Each number is 500 + 40 x the weight over its row's rms, rounded and kept within 0 to 999. Layers, rows and columns count from 0. Numbers have three digits each. The size before them is the row's rms in percent of the matrix's.

# q: layer 4 attention query, 512x512, rms 0.0513, rows 421-437,485-500, columns 128-255
# k: layer 4 attention key, 256x512, rms 0.0502, rows 229-244, columns 128-255
q421 090:465507556553569511533481529438603487427480540475424441464504509570559491505466519462573525419531515449521469488397472508512549501519473497519494515516508502495560511442503457524529516463537510507483539474440461511551474461467459536552495536489470492537475447562571461484516439460558442479429477498408500501468496521492475522470504475544504497541504468575492473493518549487490494529528
q485 109:487500508544452532480505516512494426532483484531544605441464582503453502506468541489516556454475613519486569510481548436508535487464523608525417444593529570503514454505519504447531567527515458511529526541466520559463495552460510527456505475434594534451531390483485486570545510479539523492466531505494511501462500466508545540528469444516495485587529587406515471536524532444451417500481
k229 098:522504452520448528546499510450547495536571530507499517521442475492485530473470545450493501506560438509495490505515524490506481524448495526482437569547496526483527504456528511518476456527513446494520481483570479479493517469493452458518599523544493552480578540464537479540522528488525515536521492524555447527499520553506505574513659438538496495515450452499504443503540481514490472508537
q422 096:515433466471542479493487536447507500501430580491445536474486442456468525512528573490529473440512556471544526511499488452448509496557470556564514494458467526472462551510485518456430516424519537520468508531441527488445474504531469484571504413496486446464535496426475496570526501464560449502406533554508471517481517498515520502484531524430497536522544453558552452445530533535499537543446
q486 110:501500468541509493422566510483461508537491497483464595520459465485535453580548529524514487514445518475488441503474483506468527446525537446496430544574444502455539418489481540465496458581546445449556478449460459542499508438601463552563584481521470465507536492443511502564578444528507530484485445516556557543484546555623434458552594567461520543503525524553454438546500480475483506487459
k230 094:526539480514425493553535532488455501504474526529511535478538531479528534471472476496456503535512443438442424527569567533473460496479503470504511496431539483426482503527444474481477443599434495497494444467529543487512513453591502411534474514578536522449551523569449518475590430487459518577546536490438462467511499552508534437461530586448453490472479467552468483531564467488511475549542
q423 094:501559536515471440512448537436469464530576455508423510442513547553534467526475432495493529469550500525537484574497409470469458509489552524482506510492433496445580520427496527441443489454524489529481548499566442566436514468438534491552479546519575474529515442522475557486523498512505531526516515497486494545479517479476471500522520489515434532462476496438457554527459538514459571475459
q487 106:512471533470554493580504499516521492464471554513534448505461443550416504544539496488553515465467470484585476445513504422563494584503489460495497484545468429480443478557509531461489485516542493491483501534523443489585498537503518486551472468506532473487466530506484428454538436497436421498542559450491546531403439490470578423506432487472510551502494425431409517551501462458477509507433
k231 114:507554579502531497515543452491401441461447492522540529583550460503514513453496565508430499510517514482514441458536465523488513523547454419495429494450582580558454451491483482482493482510516461583463511482547473455540500496455538511503557503513473460457438501476548524486544510554493528481527491428510469486464480405544498501568506539437469509523467499497492575537537516495539501443527
q424 089:570457532513555547470517477461493446502483507507499491558450498499474486544553551495532579455566445485431479509511448521456415480547559539504494529499494498485407543528431500491480490447506577474476568477517538535464417510483534557486563418557525502472465545495497499472490536556514542423509477556511513491526534569585525403549514474519485509570542497573556433485524501531509485490549
q488 099:525455486527513441497455547455525508441487480507492559488578522496519433532546469429489494434514512513467499514472569537554578529537504532524487497493492466506455572479507507442458422504499526498486520461559462456486500512474589465440512505488527545448479476501569491569497515516548568563434492522473442401550530494507423466515538476529428469484472497457501472456503498514566487485406
k232 131:518515501518491443496492495509525472518397461492572494470445483571509518475594491468469497552529492459454532423424494489477562457478433517484503535490563555540502553468413525538478512488557508580504477520551480435500431491416409538491532586535522470533518488495547518476501575510601589540548538463516568426496501522484521544486532430533469501548499528517431528442477489493522556520476
q425 111:490550434536478503486422470516461530474439503552507498485465547526465518459576494550510438512509548465484501433572501532578440462475484460465536494507539515486479444540465483520437505507555542511476513413481504507482489511446513446439514471483486447504477579486540476400532497475578529540480541476454528519505478395521588533549488506491483528475448485507492555512536518499524521470504
q489 127:442562472462502463598490494503476522549509497504449429471527482447507512445492532498514464473533393431457503419511497555494492541465504427533577530458541487523489472500472423576429421500506506495458433497500530505536510524505457506539493523576484482547507508478572564473577522553572546521542480468511462500503485510479482468472501589453455530546460519514494510547467548516526507539503
k233 085:495478520475483476519511515490532495434509509506547581468487557583456520539457519482483492538520445572461513475549498411432481456511471551465511519491549520530587544548473440508544535563482475517553427473490474468492502458560481449475516492438494515423416476495458530576573533476541494426502419547499482555524439468540552479532535499537466461529488567507493525533524558590524537598521
q426 101:481473478427513531538524538528509478460456463496500512502589527458487464493510462561437547528478476490494420512489574573514478435490455498522508501441521451460453484453468496573523459544510429527545525554526470494452488565469584464505557500515514522466529520513542527527575556507500562444495480433497458522442492500546483492532563437495407469491517501553464545426544555516474432512475
q490 106:574537546474526561502520490508485464530536511524544493573478498518452524426475439519529517486455515451473545497498482509529477425460470555504529496520508518492519531506518492535504576454480432455479485519496520487536500467532589604532498489540522509555484526514588487537504488423464460520475490506517489499484493492489520457476448493399542507435469481497482455488536488419532463555503
k234 103:520516473528543522530543466461475543499461470527523530524499505504547450541532476441439539444537542566528522479462451500499503490542479529497519516438556480522437488478521487411558512522480423472469486520537461460522515482589447584435516526509475482535494467557534509540501466509511468489556457509467471515447540450520552521551429507550495539438537539420439469463443518408492474476496
q427 094:555551489508455424550482536475535506520497493490451546496475465533473434515593447507576435528531532455519465461510502493502524535460472499479426467522500524421541480460474535485493451525495504438500394500578479507485511523476539579518548469524575531478491471510485525550480442492469455533461516577495517532505454561440514530511560445567543457484481497467513566463529522506484477518506
q491 122:567530466460512510595486490483463507493480447509374473438585480506519506489545542511505455543451503492474527510528555561555508480494530467480519453548523563497587404448492435540423449506503551456543420504468523467549477598520486484576527523496448556470576540468430538459574500536542515500503508492553477519530535515495538539528606554513456488530519507523478536460492545513440462583464
k235 111:548434510476468502514606514446518509494544528459542519500459442491493511512468547532478477423416527495498494553524412475482417440492511486545491463561486548484499492576467541412507547499475498503464515542425496463528494462559488466513451473480502495512474520474486497534484540427490489513448489487450466490604493505502572530483464552528529540478534558494495546562489529554523464587459
q428 103:520493517465457473567563588435493491472461469464517584460505465527496462513437494501558463513533508505462520503555483442448499521473479566467430510492402464528552468524569526498527546524470531446577499505520505479467534504615529555508540500522485508501493470486443465478493527515455492538482530514569527523516526552405510524519541511533454530444478495506499546515478497507467477566442
q492 122:455540459455451530538531474471560461491520492453493567446545532582535522477500539506536554488545532518555501568516483485518473461402433545582456411556497537459593531491479521437441467583473527406516437477486587443452480467526646505451541445460565492485496513535468549520507459495497526511514514536557523465532519507558488544518502495508515435473502490445498505553489465558450494502482
k236 096:493429534510447490524503531547548562444535453556505516451550534507476498427521498550500486492536495535482435541480574487540493468598480453486502479488552526475468493445469562486463546446537488477421540485473577500451449490507497475501478542489527459463525570487536460541523491445519561578535505421482487395463569558554517460550511537540440434448452440541467496491472472530521486448558
q429 094:537499528474462507466505487477424502569473553525461462584564474513476519503528468462527496453445398467459517499426475584453536465464502416554562537438547468417414505505479482520546495436580440496525496480492508494511436480505453479573522489429481479542488480403490442480568492518529489484519504459492527479541519544596516446466487476500490496494465524554583504487517516487412458463422
q493 112:522541525430436491525437553485454528430426472427507535500510522462507512453549492471440554528521500507466526454504507500492458498470548495498577490437488575525459497493476489521475466489511515457504491515485478491487569533487478442454507457455516553499495581496416506468505527470517510520532598460464553519456447554501529514512470514469488529472469468532520428520491565564444467429483
k237 117:485503434463473469534511466574461538451482536562457497524534466518453453500538558549497500463485480453497500454541463521580476543425499572520553505557481495525518474518567517578451450513585449472459535486485455548492497546495510477458509578451468435465500501415531530436512458540643578550505521506528555417546463487499487485469516547418521531617478537503507501515490518510518487458585
q430 098:432436425499517528518508510533496439486546498483504500550477531476533465487548505581534523573494560465494480477567489468514503511515527546466487496506570482461525531546526520392461470532508547556510498437465467523549505503489493488556550441492453454481500496518600547545505490469586455434480442571474605500535511547462493417536526489470464468513525426549449511508502517462566504493503
q494 122:504558469473515522483530497573517532477475529528471594480527472527494462532511470555491468495438509455462517455506552488507538473495479482513461478439490488467530421482502515529441483457480566544503436571487499459488498580514485536510504506569473518475496508514479496477531543493513499506539531499562450563437459497551438495524535563502430560539486443559465526572493471507491542546492
k238 119:556491564499497499573469536528546468459453559499475524476525511462516501435510530510529488463498514446466445556515540508547535520503489474501469502560488494459549450482492439497531458457425522458488462510456572482566562534499480440497487509533560565459544494486485507495512460540406449587484471504515444544450540534543552484562525501484527466489477527436509542523530444556500444539457
q431 095:528485540576548457549527441502478561501454429460464535412436503548570573545483471508522549532506469473470487477450528469502470513533462446420505526574463571463459513506451530541471502494529495507455513483504515550521508483572550467486568531464544486481535521533443485458555504473506477595550526464473531484495516540481518490551502554522529466467535495419480536449531446424504501506543
q495 117:437427498493443517497427477416495527457501430520532479486489461564459464514576538514469555519519555450572566514511499521563495447496467480512437434540548457531547486513418448513406471597523499593535574576469509540514553388483581457414538473428504520501476507535472441537515409508446489460414443461475462516449503516538432439501448543536560502459593500506498523456530519464442579502483
k239 113:433418540463509581463527499487451538497587531473553518576506460531475532539480504449461541510499480500501564456540460424409453501460530534490445513465462587443493530543515425512535501506524538494482485509410500491442525502569489480447605555460473527504429521484464435581511454522508500475442501546476442533461457467462476500504574528507461525495551467523465501500479415537455533512518
q432 096:552551504515520438467548504553489553505475464512518524479445446517521542579484522507405504524550484436541517498482487507518514472437477461481526494453475482501437514434498485544546548524538460505490597547488489484539504554477508529515502568467520435550513514498531411511523461506525482519503546478502546480532429520421536458468497455564493467478440580419476450514482461539543491459465
q496 123:526425550483495500476424464524554469539450514568526498544419489472476513489440460469533568511581528530517507506498536501497436475465481580508511511485559514474480501556513461475491450486496463548523524497525506555486480445443507453439518461380538511554459480482562497515435463493424529546420518508481448566520506488482467475475448421564533436463490527505509528494520516477510518404527
k240 104:501470506516602473428476433533432522593473516551500480523513463484447431498488429450511474495478515459386535417444540537489568540479498535535518521488531531488497522523540493492556503462502479566552535485498485467445535477466546493409437469446475517545469519434455484465449514500506525493507449519468457532500506501532490441521481428522476531543542438465492412492485502450551472477482
q433 094:486480454534488523476474466505532434517471494543493471562510478552541456485485499486442520522527514460528500492522473443504564463520554524511556517493487542504429503540440491523556478490446463554453494451514505484456542447443465548478485464460505454601473510499581485481522490510525496534512505460405485534547480426446473478491470503472580508546511474592460542482507467482518502513556
q497 106:576553508547487484549534487481520442432464526499484554585489478544475514514502504541533485486486552475542501486479539477530530486438568573473498483508527518443475608489512431548563556458511531528515522480491454525462454579433510559526448508491504509493448464508550559456468563477526494494508505576530544423452430487417534431512477492545566465493507500492543493478506505510502491517476
k241 109:468520444470502530497531535474550549525562505538468546465417442533549487534503456456487432463523510534532504441438509494452482478476499587487412509490469461547436541546518421490490553534469478485530485510531430514455434451552442493489428541494469497493464440577455454525501482531528477470535547539502521550468510442546560527476491487570457545466492520488563473468525470436494478519434
q434 092:504552541518544504538511495448467508510553518504517481499484474536455465489549600426498525577598536439491500464472517565432491434497531500539530541540479508452456524538440487431447534511477504543498495452468516556508474538492548533491505536522554565512479540465442503503470511596537502481509421443502451532564498547441509527482490500551490512496592512594483493507514456498574457525483
q498 120:520503522500429496511449491506464561461490580600548516525494485535444531559501441467517522478526487503491467534446514498515438549500544552522569447560488494503485554488392515508516471545574515487476496485508492570468508463453544493439530545452485520507492466527504522493470521484506493508429515491444520486531487512458511490527499432567515440502550570548462556518482440496559504482506
k242 117:480515533542495552433520478463479544544534504509536481527466549567542493570471449449488504492452483544527549397404501492520459540509522558488464503506487487537503496477500442503481454520530510536485560503504475498443446505559491567450470532437502544478504451551503450521473546465500508514457458482525487549457464477503479496529441522522544482472531540513527476517498521498494581524553
q435 097:469482471504445540462488529537447485457583520484549463466438549566572478567457463494472471569457490522472575475530471488556539472488525492433496562528478491458513530491461427482496468474563544583525527472481489509542490517548481466495529586480457491538461458533504530445460540440566524524548498531498559481526532538468468434541452556485608564469536492549446533508532508518479577510478
q499 123:477541471559466510486533475505442489491502486430539425513495516470469460429589539563499536492520461534469483434492512523493527434510479434509474456434478551518605444560578443516454445423513463503492501545458511496571501476531482489554489491558527491562527481465460431510484474463565511548587504505530483511476519475482456478449486566421494497536513460514482475518456508466524526537470
k243 111:446466430447487398519469538513441498476453530533553494465456507561435514473503539463550506566466520451543489510513518518463461536525479449504489422564470452527582518566441527513545498556422535495466526539449547505525465527486518516508563480506500537451552444505485555548546523521412468516496508527507395501415502528438513566532496451499590524472476526501550517560536501479565517555448
q436 095:540425460472509536554514475485428475564468468421522507573535449412522595465506451517533493539523525544516482449460543567439498530457474474562439466508475473478467507535453578535516569505526460464445461517539516496548539489486519490451453551535467442489535491479496490474529560537469553493487502521480516555442466499544562535501537457428495437445526432493477572528494472465542524528444
q500 119:432481471533482458470504434500422473499433457495447584515411517530430470464546546456494515480497519514473515422502502464514481461540428434449459480529579449449533479533519486476539466439491501501488551476459403509551441511514472535526462465541485516512478560577515493484482552515534532478470471529509575468522450479495494527445507492466515479503556433494460512496516537475426511478472
k244 115:466520543476541555481472498530466513454533516503451560568470500457485515475518446480462448436505492493546519485446470475454603465524434498492457511466539508529540518509527503501555477476481426419464522442454377526545465482495466506555483481555447560523479411539465535462520506457481574482554470474515509506485523520485491528413513601476496556475464454471512464504549514452533499471513
q437 092:464517525536424451542456483563525441515553479444461499469466482510492517503426479547507514542534468469481531455558498492492471497474495469510510449503494530429472580528493506495593431489511484541474491485519533528475460579508442565516455566533491536567507519569476540464471450495408484536486413527457525464539500457481541547492512553559481518502470491526497522594523476510531476555548